python train.py --n_kv_head=4 --init="normal" --init_std_qkv=0.051 --init_std_down=0.0729 --lr_head=0.0113 --batch_tokens=32768 --doc_mask=true --train_tokens=264800000 --steps=8082
Each number is 128 + 24 x the weight over its row's rms, rounded and kept within 0 to 255. Layers, rows and columns count from 0. Numbers have three digits each. The size before them is the row's rms in percent of the matrix's.

# layer 6 MLP down, 128x512, rms 0.0733, rows 0-54, columns 0-255
100:112121115110136148127146148187119128138147161118103138134119155163102126156124098131140120135056108121136166167132150110204117103147130115156098124126136142139153145140204159110123107135162139128139142111168127130141162140172129099155165128120092170158159134115118163129148143105140115153101112115109134158133134098153110111115147095113118113151142108102073113129090132143178141108160083145135154138118153162155118098169105142134165126110149108116072114130134133113153112090142101135113133142108118160125126092118116069158113118115123131131125149097077130126138148099133092118193118107141147136131131177187159126167085100152151115109173162115130121136124100180153120089079121127114124155114145116089113134116164113137111106141118095078132148144123151125137145113120134
096:168067066122152138101116155128155145140160112118125120164112126124149120107143155157132127122156125127130125108103107104102091130111146145154146145160105132137136152127112136127148100123103143120122133135156126157166118123118101105109102158123154130128123184121155122125133123123089149148121106119122126138157120133141136157111111166104150141121133116126138115045123117111157140161134141133100141130103147117120113086104102131134101150108109131193094161082089101123107171164140119139164106154162104134094126103142101129089131176078163136163127116161147174134172070138105151135116173143136128122119101112120105095109145156122102114097118154124093131132161115130137097082091098101186152144149103142132180125142132103114128145164126151099090127129161098146140102106161175
095:127139084131148131105154132148129119136112153130134118133131144144135133163102100104152118150141124148124104150108127160114108144162130126124107084159129118107133137133204144109140097077090151125121122117113086163129105138133149138171128109106125140107135096120160097087143135127137101101162110158173113165102102175195145160149137128100115102139134149132136125128132130139099143119116127174127170130146107154116073145128137093191098088091127136124119120136180145098160160113151145144089108172150092100109139150143150089110095114136080146136151092098107097113123133123135119131145140117091125146111127125090164147130137129118102189145078124133126129095135093088136097088160113138157101111124124127146074095116060124136113111147164130140199107105124084151130158133164135
100:121111110147124152107118133134139130130102175166119123115093108083125145145166111112114154143161089153153168124141119153131166125135112123128134085083110108162158105083047157126129141106123134155172117107156156132125141128154138154124144134135132124118161087118116121142150135112123146133108148138096121086135123155114138170156185125177148137106128138127115175105117085138127161140130122085112105112164153098131121096136168104136101112110107106130095091119128146111126131082093120138166095120160131122142117123164092108141158132134123107103115115135104149095132101103144127137148170130131110122136118171103117136114070183117167120113153106131129085101108150141160120131134116129142137147188127100085107141142158123122149106140098114164112134079166098124104091131141178
093:123087114142108146150156193147107144141143158130159110123129140132138113112117122152137130120146139118114134139184156075148147121079117161133143117118146093134108131110127147128115185177088118102131092128198131130125167127152120105171181122117141139106135103119120122133156093146138122108170137178141124129156145147103176121130113106168138146098097115138122110137130118164096132114133134111156139093140149128156128136174134130129117101135140139120147108149117190156086113116120148123093134142150129147109105173148153132127145189121118097131148102125143155116148110156095112150152120117204097131126108113124110150091097152107138118120148092122099124137113124102157154129124108156162128095161190152145140152151133122095133121169150139148160075102107105123120125129135085
099:109116176142109091134114118079152118095133106152200168104099129137111130107178140132120121109098132142107061094120111140088143082141133118121122168159113107100160153164128119143121104098143113107091110164076100123140165135119122092077125147142113099114097109098106100118145080108114179119124097161121147146142108117129109084134114154128114126153111149120148122102147132135148116126099168129153110107115122144150125142058129164109131150136120207102129128157148113130144141108139105110083130153114153139160137115128140124152123135176144151115144176095175132135185074137179141155109102112086125143131171122105156058164139125156114110145140142112137142167090096120174150122151091159120105127102154143137106133116130163159116139144093127117141107105128145110146151133153166
108:109153123144150151124145138134114113082147144103108085120111111136110128109123127166123162131136144115118119145154140106123112127125111113151164111087102135129108155107123118152178121142146125129161096087158155133126113129134087114137125133134136117123145126099111128133134121121133146115135126147123138168119150104165126156097089154124104139162136107139117134140112068136142115159106100129117182137127174164137142143132108117139105190177112130128110147133116136138160138101120164150101157164128120080100123156161145089114109176164121109125123101107150100112102131132137110132126186135146117168160166137107126168181148114130171121168082167119156167170123099100117117148140126119133125155131115158066140118133136156135106109125141132087125164131128177087192113145124110
106:136132089126136141153130135174104113155116107096070132132147157146111110143041118094118185123119077123094165119158117137116129132120122142112123128122097149112188094118136130121103139142117107139076167105128114139136139133153144167094147121110118129106113142135085132109115127115127131052148168162168187138111134153141129074099127134135122092141125100113106125122104149131093155107122146077108122108153118129130128138140128074165130123145104114099131161101155142157122133125138109123135148149113123150150106151096116114107101124190137134127171137125102099105157135152154118169127085119127119151122142115108105125116126089130134171139124103126142099094129147144114106114113124126110087141126109110113109074152146140143092147097105178137138139139113117125147145101109152
102:179114106143131063124157111144118137103139097124106100135139140115143136119160156141108173132084117111097143153114133166118113098094154098131147145113129148090110140138125098109142130128123120124150150132088177101114117131127104117107126119129186109133130161091117133161120195148182155085115141128119098109120180110130089132158132125117075093102143119143134142131110111133166123090093123146125115121133126121169071104096133156088143157128112131128149107109110167108145187156117130130101121099136156150128094142169161140113139143132091108139132139121067157111140132126142136082147093155104124121107118094108147121134172111151146138115159105073156174110129167159109133139147094188170109129096130120121162126118127107114124122113133182095130099146096122152127085108093131
104:109107141130120138139129102151101119139108122088149077160075145114102129113087127146093137110136157142125146145128115112122140132096141125164146140102159116160169155117200138144139184106140112140062113128115110115152115156131158147111117163100132128156142080100126141123101112144097125090069137155143129138131135109143158121111138153190141119125144090135130106098139142081151128138120111151145130094125145094133129092127077149145163116173160111135195155118125118173132095134111098139126139138137119110123100120155129143118086117143092080171105143116148087125115111212131117117102110111090129133120179139137117109177132090137156174153116059134121098158104114131111153108090152135165145120106143122193134122133136172119111117101151078114149099149107157163148130133134106
101:141165150134069120135110116122095130132115121133124124132164122137144121159125131135141102138106099123127105144152105123089133139105149142118102157112142078125121103160131135138138101114077109069110125083114074143106118142121114129163103126165119122120094140124116157139111149142142153130127095088129088099178101141119087135102151139152148188142127131123135168153137121139111146128125117092106151154126115170150124081174102107154157100147118136135105131132084136151169150151160115164112124119123082135133154147162122117102120099133115161134145151124132132152145097135171093174130171116140113160122143146139106135127094164134111144138111136096175087137089129181119142088091140102091144082128133120092148148129115093124110107105090159149145106140114145111125162134113138
103:171149101145111103182107066149129116116143136124126113140184106099132149119132115146130140099108090158110129130136109132160126127125151155133157089112116108092124107084123162107176112118138135039180112143155195171131133137157135155124115120134136119141167074118077125143165121108132120122089148149133132132120153114126156114178131139127130195120125161131154138139111096121139113126130110140134130087138116106143164099174157118163083146134126130109099121165107125144106148103090128135164122144132149127129087114111116154128156158146120173082126153132136109156131136115135100159121141149117140115131149118109143108102112094128129129103126149128153099180111169136132152169151115115116157118106150132156127146150128100121111132134102080121147145120146128139122119153151120
095:143140132155103138155085137159119157116112124129144132123131135145134111144166146157131134102145093132114110127188137159136091131125054140101126168070138110090127119092141124132104111133124133139148134156141144105086114113096168138118121172068123127114082123127129140106096143174149134131120132111087130167112132144110130105121130118087112151096127117156163135151101096121151122112137134114115102138128151083141082128124106084129088147139114137120083114145119138117114095132129153131169105148097110133102110117098123176136134116098078121108145126114113157172163070171101140103123105179156084155114165140096135123086102147129105136144118108151122128147185155154130112092117178139123137176129132132149099186138098093158154195116140136182121146123119096139140108153116119
094:128127119111113114183124116133128115122122162091134117103086121171127113127118156090153146107136167092141108128124148155167116103137135124105092148147118146115137167149116086116180151141116108160157139120149085121119116135144088148084084120112133143099114145158099145128112113136133121152135098118148124113111125147151127076120130117116130105098155165144113158182093123142096140107161092118107133141122115205135158144157133158091169165107154179109104085136165099173143167117172077144125128093099115091135139102113119122127138134094120164135141127094168110116112123155132133141069098081128092143111113166150135159118132125105118103139171091093141152110170101194161157126159146150111115141113104099136135116113110144117138104101148164139101110137163139126132157128103099
097:103160153123130142123141138142127181163128156123107127149152134137132108139120113106128128129059166156120104141168095158139113130148151149084140120093128110119148123102173139128141117114091100094134131115118104142108125132111134113131115138140094127171105123095126126120141130158142134076105152088116124120126130112163143213124115116121137101133135142088093132167109164161096132121122135111122120149082159127111152147118148090140138103106123118110121154120138133146109083135109151163137156078130122141124143137139093133137160127148100135140135127141062118191121145105119102116142114116153122102112173062152139153150143151180149127128119134079139133134122125154152164151183135117079143148146142148119154122107150089110154185091119094173111144133109128083122168132143117
106:141125150129127099156128121105106158124089138094102124160135082143146156155132159116103121130151122125101157138115109148132094111158089100092083142159127151075139131142081140128155103128126123167148161126121108133132123093110146150121124101150142146120131172154127138163132125122132131145082103127141108140168132142127094088143119144164121093154113116139152112125155115162151160150121161147152126177107124132125120106140149143080126187123143185137092120106131155113147161158171151109130067125147155079115134133137132120137167138113166125137127101101077137122155146108113192116103159145157120132152130107108062147117141149091131115152140135104098108115142132157113135141137114094103092128124094117126110090112106170152164104106121112156123137132145125141089122109148135
098:085118131094125132114118178157119121127135175116106107109168132141134130148135153139150131093158098090163160125116166111138138105141158143100132072118122160112106149117153093141139099139108119145098141167168123140118153115115122167125117180114157121140123127142156120144146050101146132159170117129091118097129095147118092115163087177123143111140149106155154131156152131125114165123128138170119101140093077103101118123119113117124178109068121114146151122128160129122121133123087153080116092127181141097155152145127126159148109103088142128165097060132129114153163156099161118154107095107111130152180089129114091149106185151154067129106126117110112130107153138101105099128145101115116152142130080097134115093115070131150148108142139171152122147116137118099091158126151130
101:117141152153142123087150138131113138115151145142155114112074159157099152090141130128121135145116073130139168157124101142101143146147126110133122132126119121102173119149115091142128089165129146120182162130091145128130124156116106111129121149118138129136128160161154159124086154122168119165120155146108133142106125098089124115144130156135144099114115089122129149099135125119162059129125116143094117147150151098084121122171130124153162169102154111115136122173104173108130151106109140120118160129148158117154109120123125138118124141152137137126124136150164143132172102140173174104147113129147142139113104145117100091152147134109143177145112160157128107138098111147134134155093126139147138147109155119156095097138112132105170105075113150139107140186112098152109118101095143
107:125124111194156119121118123149110083108184134124110123149112141150169160148154108166103100139203127140125161125109096104106102120135135099128149117142129086127139140149095120140118114162129149130086160135137144115102154139090119094115106157124123106110125135111076132166133160137106081145114130118167147154121123187157127151116110148127128133134195129097126116147164122162142117111043170116135113142120133049120146150118110105107136133140125113101105134151112096122141105166101131109115155136158153138106114180124116114109122147106167121138137128200094123118146139117127082179101106181163079175180123105138149123111161131119118119156137083110152108120141129117139140141107163147115091130133154164146144154147106124135129127122110161128186123098093120127094117116131156
100:141092144152129129097126122123130107126088106133130102129127142128128103102172117101113156133170123086095133112130119087107125144111116104113106148130071102113142163153103143139110171171135118124145157107161155122152062131115185086106128113162096113081131125109167127119106135115105097157122128107123134108134134150143120110111162182104151122132128125108098121110158142117111117120180144141144121124138179148126124109146138128125091118125135200134108156152120142124155137159120163170150143122074126141107117155140134110105130144151135116151149124110152122126155111135165158115176132122116127134105113147146109170170122111114098139100116120162115126105091162161118208101136145125151136167121156163102092155108116157115107098166151133182123130126144107112100120137166132
104:134095081130119153136106093106153136116135127119184161141165150119130120110159137116092148086084102157128084064146193104101124116126100110104157133154142172146084091117163132183121124127086106149118138126120109136151168152105159126130148139154079141128114117115151108097106189134127097117098087120142142127134141152129117170159132141101143128136159140113145141134127098158147109145090127182131119065112144117131095154108163082096124142118084107134119159086064121118123140162110158106118177122125149141127098119078132141112162156119130089115139142151144123108108130133120114129092140141137142090143113167142118128112077117162090146125109159159110124110074105146125182129102134134149094089165127117134154110135112120133100131109114131111111107071145137118132165126104196
097:122137140102134106126166124123155115123106115165116173132122135150121117152151157155086096160096166149116138170079139124115139104174134086115140154159127105103132129148148091106165166140197202121111118132096166105104146144154163133077101129126115153107134146137100133145111103130152094157147122166119178132089136142121114154118103086148133124116137117132085110133073134138157116116141156095140105130111131144107123094162145114129105153145131073137137127156148151143127136161099135076175158112133113124163121121082131126151098133154164124128132182115127130140165193141122102183123121085148102166151093120091148105148158112148107111166147109142151128159149114073093123154139123143115159087128131142133125144107083134134134139113174125155165112136121150147140067127153135
108:140103150094109136124165156100135112169132153127147117130087104135137113134128146146110154106148152108110115139127176162132121102121098123165099166129099171162115116130123129100127138143108156119134170077149123125139124107128151148132138108139120117135132120125127086080125139123115148109077196147111085148142135140118121072088142159127131094152134135076116120113125126106118116114136137106075150129166109115137147131100129166110153125140127153079148118074156093104142122120156079116109097135130121092109150068109137135124121097110132134164148088128134132150097165169126152127126121145140167153146148138175128116180093113099147093118096140147112108122126142164124162167118135146117120165113149134124180083063130109065121107140148129145108139130124085087151108125124150
104:099104161098108183120153087118142140140126130116101156144106072121171107108118117118139127148147149156162125125128155121135129102117160129105143118150132098113100129148182135128160135121127126115102119142117087150146130094115093088128170128181114145151158151110170138121123151162118135115118125134106140166119144126112122177157138091130121140155129136135137152140172152116120087152135124099157078139125117148074143154086139133119181111115164109089124140129130125150134107121135124119118124138132149177142143145139088096141150111141097125125161120125128101095119093149136132106094127146111090126090191122123112160125156112150171105138146150189149143164129149114130064085158133118110142087147098145118114139149130094130137159073131131140123146086134138134172122156146086
097:119117144160120137122111154076123082142120110145085133135126154124114127083147096129160054065109140115100155116127085154150200091116111140128101139125094100142108163121167110135105130115149131145155149155138128103167118136086124125126148102131132104146149093096138109084097145122110150165115134117092129138131139101127148134079115123134085118150149137118108106145134138112135111136085105151105117135144136127154131109104130129131111110130156130111128145130117057143143118133098106115120127188133163146138153149115132164110138089151108130124115105123145108120130121110129135109149109060081132116093142152123130152113163116131103145089086146128154104101129143130138118112122146181106160114140133122131141169127105173123162173112124147111128116132097095080151111125083144
093:138113092147088083092161122136111115117179118112104086165158106149112139136149155169143163123102144139128165139132117100133149084117123115139116148126139145140147148146159151166155174132157119124147101173150198108121109198158089129093102133143124111150149102130161105113141142131131106119074102103090141158171105086153123150148117115126095101094102172151115100163116140115136187141155132131112136156131169167107141144134083152155127150138105107165149098111142092140156113141100145117108159130145125165124105136109086119123114099133153133107124153110210146067116127077156114124138133079121146106165111135097124116118175117125137115150139108115168121136161110105113108162111132145085084117113129115112142110109150140102140122131132118140161108141125147117126111126144138
101:103133099099147130136162146119142157151105095091057125120113113148098151129123096128168156137089103140141149183150144085124130104135115134129140151127150142101099140161115128111121136166135107132109121145130130140110159129153137112136164108121087127134097107091125120107122134137111161119113078145158169101144121117150128109156100070122114150108111108137141145108134142096140155113125143096133132113103119132121153169125127106118116147079128145102087154139100152079130133137072111161133094116134109098127149123122108147165143080136113098120211164135144139122099107153127131122102101124133110155097139161124134145099088138083147140111087139174120114153104133106131102111134101165114134114148143132155145113131135170082148149207145077156177124126138150087114145130141127
092:087176116088116077137153133107135114119075113124169134143147119157116087107135125088121119140139108120121130108091120156117131134134127129150121139097086118149116140096093113072091148137148107146086142122110113107114173086180095100143121139096135126099138113146114128087136126115120138173114144073121081102144118116127157129130104105121091143126139133136140082099126143137149106108115085131130147087095119115135139085163117119148159182139142095101109077114091151128120156118159092107139130111093143097143157123150097083127082110128150138123141155102140145134104176147138154140132107120160159141140144084166117164144149086105124100125162108089139148103151124115092159097094142128108086106143152123108094122114148136132128113114146097141131096165145165138113121134146126
104:146161076087093147128159116164150141139119133152175120175101096112086095179116107147145146135122110093114127124122103132165116091126166124128124165166093111154192087098129134148182060123126131140158136166136156151090065113144112116138114100117136165139153131120170136143129096127153164137146115123157128138086097159143164159120127162148083144122149141091172117139133164122113125144098145142181126162151173119149075125124097140112082098151156159116127137176126133161107136146145132108163120091145083146151130169089130132158136098141119111115143094155124149130135151123127111144127093156134162123117106131106080133170132124131142159125113123152121176119120117157128142146121077100119139083136112138090129164134131066154111127150138093113127162109154077148140143141120107
095:127131072152133115159164107115129164144115152144134103086112120127084135108116133164128155116166138106149120109123102141093134122148094120137098146189123127152132130164153153164130132120125148173127159138140121120103106139110122130092177113146173141117134087119141120097111136111138179112138177147085131116126158097117100151157099138097129145126100136124157118115119140124109106115167139132131125147104123156187135145092115117124073132113118138167106107115101115140090122140112112124120117163143078149077109151123098129132121128097109109079129114144136145130149065093085093132136145166137067093132151177117150125111089133134130154125174115151100127154147164106160108138140135088114124110103081138162097145160120156146181115126117098102146104116142133140082103146110156
109:206128131147085189109118116145157127142085135106142133123089123146084120116188119088141105088127142114133099163153116117132142099122056109144118175136136151109091125129092126143123150088141140149161139161083128107155124114130130134128157150121129121172109157143181173164137162114137126149107152098115111151126155118087079138114102113158138105111107077179129106153130132116131079109125126161149078155126117146137105115134130126133100145119116141200113150075155138140136145105198134106144124146151137137145139139116109142150140150117107129132135138123086119115113157117139143117130156128089137089093175137114115161132159172129137171118141135134126156082180127091132086139138172101138166112125127148138139125133117149111116145139165113112103121128123110198080114137145112
094:122132110131102100110091142111148127101120144114137129135110134126130114172163133132128098122090141151131126125134121092100157125124102126128141136115119124140097124145134094123137083157132125092165113178135152127147125173147091144131125120136099146120095118153120136163157131089105117155106091120142095091129122125129143128147139068099097096126109136091129156105135164142151142100150173152125093109150114149110154138142166131115155125081160102102165141127161157101125135161150136125116153135175124132164135115088145098156102163116095097127156148146137132109154156094149140181126144111138098156133144127164152137085168160109100161160164138174112118137154126136163147101126113121100181147115068130167084120109151096112133144115079084132098135134102136103126093145165129
104:152084123122124110133127180131138134118121163109100095121110150085114120107115112149129106104121138134118100144107107126122129105129142160130112149101129075097110121160108135170104128185152166124162125125131144103140148164158096158114169141125150092161111139108086136129107141136117183118080155086140097154121077164132132095115136124116128117136146122146150114085164108132141131170125128114125107094096100165098154093127158147109143095097116132189118149122100138140125153105176163174149140147138147149097132142103073110114111153119116192148076116129152165120107122102117136102135169116145139164117127144149134157128117140118104132110140126132113144135116123156169091120170155064165136174176097108139135141135156155128091120123135145136122128104139172149146153143143117
105:155122120174133140159125122125107129125123135137155125141127151139100111150170083162107093119102132101099145106095123167149151112131090149086132097090098170153112122127123133155110130122150126133105130134112127103118177153135113098140094130137126106100141151144144159102104112117113112148140124119118134128143104089114167135107095184096167135111098124140110116130177137116158102116072136138083124144122138186160121149099156125101135128189083112163096157096113148084177151139118157134132095161081121076134116128106111129115090121155132131136146108114103046142116172126107149120135136096145178113115107148109150132109111150104139100095123123158113168134129094114145103164112147160113165088117119167181154108132127112151101124162137139096138097118119119127178154129139108
107:138179158145118131160135089150097119139133139152103118073133134142096127152097135157111167128126143165115083152122141133159132117139133172166111149126155135165113140132152095096121141131112102156141108120117123143123177113079111137117123138121145146119133128115133169122155164104155083107104129143150103122121116089111089115102184115131093123081112152138096160136151130126156108144110081129134166143176169158087113118137090114136110138157104099156128099114130114174115110118155106166186160122129160116151114112100143157153117127117115147093141149156116130137135161125104125095129118102147183133123109124156146115133130116143111118181116128094165174163119149134165138149116132140159115118167141086121121115088100116134087121072123110081096081163141166150165105142090101
101:133122140128098146126156134186112158137129101146091123108116154139080159131098098124146143105154150141155132114094135102154107155115158120143111158123146147132149095068188154097151125115112130133136097125140141109115106076156118151178107118122118151171165119115150102118107128091119123105093154132180148134103139125115105169115126123099163146118105107118135099110104123131137088125116087130129116105155138135120161141137083119162125124118150123127124145110138134107129124078108110152155115155113119119118086090105125155135143123119178099100125147106134095152107125120180130116125114155136148135156146151113124135134133162098154123134159141100132123123113152092063144153151150129148097123101129138091154157126176154137163115111153137115133094106141127154170151145133126
110:082113083133070142121104147083148089129138170145160117095122170114095146140155137140149132119130136116115125145143148121132126141149135135103145083121130161152129124088099128146097103147089128120140121117122129131112167084174093132173093128117126122115100147094126118120153129069130092163095078145101134062123113147091158130104105099161114117087134132123122086143114102142155154134142173146109140106117183100128135122115147125103133112135081134175155154135144122119140100140105153105110087107125119147093147103148115143113096150131141093165167155087172089148161157105119109166108129121127120169106127155126146091142125128133094150141169105133120190158168076095125132125109147136070124080144148180122148152096119120106089105139103141146148097169112098132142146115130130
101:154111129120131116170097182129112095190096124159121131112135133141143096142147167110137128113086105130124133163121124140084156151074118177104142201131158147132158114125163160113118124117158112121151102125136148097082160108127143147169132129138134123105120134152109142188120117137117162144157138114113160115139120131142121129107115120102112103131138140119132179130131146159121140128156143110109160112105100178095128113073130134100117174130132170126100093196173108073123109098153094124187116147111115115134145139130141127127134130136162102148092120114126155132131090134131100185122169104162117172101144103146119132147160089090115113107169136154108105185164141126103094127111105134151092162091126134121113102154118133148123137117137137139094141126133147131120131121133172
095:163155132110122149158122129135141110106119112118135113127070125145118173135138133154152102107140194160116126121143132155145150110134137137127146132105139093130132121118106153090149145122166148125156110161113125123149112135138137184150141075183131116147123099077115144139123112177110169139112138090137139069132133119136124123161141143126156148107081091138152120127104123106138203152128081055114170152124156099198154107129148120085137147128159120146097118081138100120123121129131143125151096115127170100123106130136123174137134128136114184140134171152103136120168102129139099124146112168098100108123122132097169127136105131090117109124139109149120093095135120123132079124108142149125118117153086142151143155133143125194150120127150110086125153099106150121136172107127120
100:105112129099114165136168130111140131151123123100107102096097137141142124124126143091171135140172127083148167154141116150094142180121098167108121129107126106083124128120114139120126115127093133097073104099128119116115133128078135133108142095123117129100108163156101137134128118157141133096128128101121138102104158124126128120142107159115143158195162132118144139080144108149108162127147131075145107116115075152092140132074111121109133156178133115145121146149131126136100140124144101100101165075145123160146077108141117117142140127107110105141106124177097118116127091136140163100120140139131136112078120134132096122131112180121146154103123117146137134136136121082115143145092190124137085124099132149099126114166147115116158157076143143136139140172116159096136138136104124
100:099150165122115193127125126161110140102156177135137114117147113122153147126116143152088108181119124128142102147156134104117145146145116141095165086122139133130166089128148126109146146133148123145105107128093084156118134140119161099106149107161137123161155115155128116149128086145162121138153146123140144114159145122113173148129133105129140136148135175125136117132113147133147112110133146165130105126126104158088139114096078093120121178145077143121171101181121157089147101121113138173159136126128161129129069091173158166142131157112125129119117093085101109134089107129133124120119132111161078141126142160170143120120165116125164135115091184094080134144126151121077110135138133131161147100159102139137124125116148144139151113062105148086140148163149113113119124122139127
093:125136119122170105083110113141128105148155108148155165128123139127141131127108094103117095145179144129106109164136137075157103128137145174143137120145115169144110113145109105131097082152129124095087163168096114132149124149115112090144090134141090089124125113161146132098140128094108100143136131111133099134112146123123092096093109086087090135128165131110139148135165168130153110106162126169114139145150110149142148135109131135135132156080097154092119169138078109120154115157135151160118116142113129130142141118115187107102144162129114165104136128103165142139153139127100151108153117108115113102116165144124099130109146133122108107156124119144117118104106148107128122110133140127115115137135141066159136149093163078129109097142162136150091151109114105116105149131085178
101:129129173119127134129138136142151076080124134130153132127148149105153134105121118139159109133134062089103156086170138083128123135131112122142096128092125110145144162101150160112133094186174128093087126133207114110135139157137094140088113147107149110130116121158125112175132102121107108128107120157160104142111126112089107097123124132107133102124104123099134112129117076141146154128148136115130122115104124138102136101156116129165130124147131116141125127158138117130115131158099142089080088138107133080115128156126123076115169113096161130146133110126135118128183138146143124120091100156116123104106143133120140133113116146123130097137123123135126054151142103091151094185129148161130150127099146113156101168131113123138104086137128078160145125080110084076112089125123088
100:146153113118166142121110123174161082126130137115182119104187125138127126132112095077120127112128134101119119123156131131119120139112146165120097130117140153152113150092130114157094164095133078150111110110108120144158109142149120130127129099098106141152137174132128139149151135134098146107138092119158105125140115138144205130131163170091095137100100141176166116135130154143124127073153105140138131132124129119134161177128119123125103120103124121107129104112103093120097087103142112103107155086091163121126214103132085075144136140085097092123130166106131119166142142117124136146119138149147138116163139125162111095126115078132121159084123103109065138126143108127144148094106143147107093096111182139117188103081122109146147172142076129118105125158150095161122097154121078
099:112147118109116116080100148137160140125157116148144135126167109111141123143104152142135151145061120140105168085080115072126135123105133116136135132120122146141165138114169097089157157121108157126089130132093111138099126123108112127130140121149156117129117101108143105071166156136135126137133122165122157116127128112133153142118098125103129116142137168149105125163095116136087135096123181141114119125188136103144121181119116130177117117051144122129103100147137133145161095152076094138100146119100101105149126124126124131130118133117135141095161160170125076133147132141102112128128129118115134137109113153145130120113114122150109139160170144102150087109123146099095135114177121140166114139145189086134123129125140136119129150139149140094088121126130095106151122111108127
103:131122107090131129111132138098136127133100128116095116122108134104185134138155148123153105132129229113125156136117099104135156113091120120092167143137169165126128102119141133097110143125130137144146124128107129109143088105140118061094168124167101098104124132132134128143109148099149148137140116131124149153156143130136162176130136116134106133129126130149146118115146128150118146132123139109122137145141140120135136143139077101115108151166137090113140099139170125115126108130137110102101124127082115132129090101099097118096158126105129104094142104135109148109085115159119107106131101134176117067111123104127122155100138121132174154107176109112212133164121142139111094126116117132152119104138130140127140131112168153136144130144138107150095087130119122120142137094108126
101:145118137131135167077157094077154170133130087132150129120142167125150142129139125092160121146193111111122095165131135126156167126097127147150124089117141138144144088137162122113122115134126090108094130138088113130167103124120145149153157133113135106119086118161141118102104122135125141138181148166135122128181119147102143129159121152112121120143111200180134142090127108136120108111141144126156147114132145134150131111107092128106118112167149153106144125123153136127119104152137138143125177149107126118154149110149088139113147115141176124083100115101088171104137103146130143181130146133114125113142129133110119126148180104142155118159129140137114123144116165158085098071126133098135131128141113143131087126192108145131073117083116131174111178157103149137130144107169126
095:151105110091107124122179132156102145142108155138105111139106128147145138160167151148070097148169134151112150171084159126115130142150113138132115135129160118067084161146071145135112128106133165126146142135103121114150157123108150148090116100135154131112161164134127096129108142136146122132132123166148137138147144126114106112110133132159107162107173101138150150100168145130132124094115106154162054131109130084128092149111178115091126165109142109110139176165116100115136097122147108147146097104113107113100118120119131142138152111137130103109129120153153123145126122100115135114107138132100132099150148119163118114103128120103112119137083122070063150168108131072090077137147153126117141136131112104177116144155114153115127117114146134159102141113120151119095153131131164
096:089115151180161101166115147153086114128105138106149146096135149147123142139150126099114103137113181145145121165092134120165164149140191132158111132147182124126133150135078077113109078142117118110131138144147145136142171127124150072113155135142081129163158091170137128169138126128158160135163118132148091124148124110121095092129132084117166115128126074113162155139096100087157092112142107103130133142124077101125162122154120138098113112086121090095143134110092147122125128084135142135128152120150098148139133161093195107157134133128159150148159156134166146155118092131112123115118131101133129129136119129109169139119166127129120132115122155152104155090154124151080176114109109119102091128146115068125103141095105088138127138116132156108112172160143125097142092141111100
100:103134135138159150101118151160120062127094118140115149105128137108104153132116121139090141128123161153113105110096150094099142117126153119129111123184142105141162133147120118147105151115122090177090155101092130112131100162145142146090117120094129095109127096139151076124132116092136149176116147130079120126121140138167132137110107136121150134154135156102094111091123152112115147132134098120113114136159150103117091148146148103128138131106135128114124122125147121148097112138118108119112082100149109138176135131089143081120119157142067183147139184091140112172117119139165132094105060101157092117118129121125151111142127110138116069130165110074110142172117091101100082116131107121138142146082106129146182125097125158120112104116116123102132097138087123135169092111114121
095:154121138146138114149133138122177125126129135174166151141150144117125131129149161099166125100128138125140132105108139140149122135114139127124127108199130131154162148138126135111117133147166156100109117138116154102148116142141115125183132128093162156122155144136097117099099162146115131194151141158132137125098087157162095117132125100133160097125108148104131099129138115138169119087135149094086114132172134136120165143117183129102117079169130127145131125095106100111160113106134146131086148137103175118132157123093135124115110119135103105116091123111123103122112155153107113142140147159138111129124135131112119105149146133114109129116134164157184122138164126134144146108101105108074117138104137131136169118146116146153128184120147133163144149109081131103125112094155121
100:132129107092113137165092117105128104162120095127103143139135127136150126168086111139075114096175116102123131121109168132118138155144138134110102128138121176147137123136155082120116112057157133177116129082132166113124137128137142132096135144130145136070110134079089164136137109163099118132124100158132115105142117121116130094133167095156142108081137122144167108147154097166134114132119089099139097154138101139139119140137143158132171134094105097145127062124116161134108121096135111130098157094125139105150124138127133141127109095141101119155094110114152108140099130112101091146153170092152114146149135114144096131121146148126100165131113165118141086145106130100137151101092170141133146136125110103154146083087118115107148099136100171121118110170096142106121134164126106
097:183151098117111118094120123109149132125120143137145107104144132132163123138144136134157104146137097116153086135141127125151129142104127105109135131106144130126133145142145148122119152103128118147154153167131145159138155094133124109143145142106117108176134125118151086151116145144164145124144154093099150129095113159086143096179139129157159109140144138088124133106090170116098163145151144130135141132132119116131093123120114047157136137100151124112119101139071121146122110130096137172135160108112123161134114076120130125137155140137100134141078123122085110177194120151155154116124168115137148138058093151113090128115087185142154110142087103141115118109128106123126070146125101140148098172149118075113134135140148129167130129135095133119132108131103135092122104125090112
097:160136131088122128117141146166103122131121160062149095099106130131164124158122124129178146133130112103132098150110128124155097147099141157137100141130120152133134077153156121092115137120065181161136163142140136132141095140148153162159165115098098147119086122144069150113116109149103131090111128151109143137122143105129104095157123127105112133123123120092155117143103160152154074169135148121135139128128141103120139102108098160131104118159120168116157159154172164124097138097166120148131176127132134103070113149173092150139117075119155101124107115116163140131112078139103146129139150094147150167162134103132113143156151090117111126112097090133111126110118101123108097122082115087142116115134076115087125127143092121145127122156167085161075125148112144118104080121144105
101:094104102086166155142128148140129125159148100110093133161149134117154125111125130167119132122116106147092114171133118161140134159125137111117121087151124096143094119150144159126123086132113086136107106117158161074173124122140113168141105103102081126159134120129165110132120121141097085136148143100122110096140127114115146129124169143135113120107138119142114166110133171141151158125170180113121130133129116111142136139122135173140111110106127122164147096097148188161140097116084135150160112130150150138106139203148171139116151130097114162129149143099116116086098128126154098139119107106106089153129131159130129140143050102130137111105157150145065141159088147101140109122088123081109101191105110142137159145100130135119147137142097122168112123161131112141145122111177166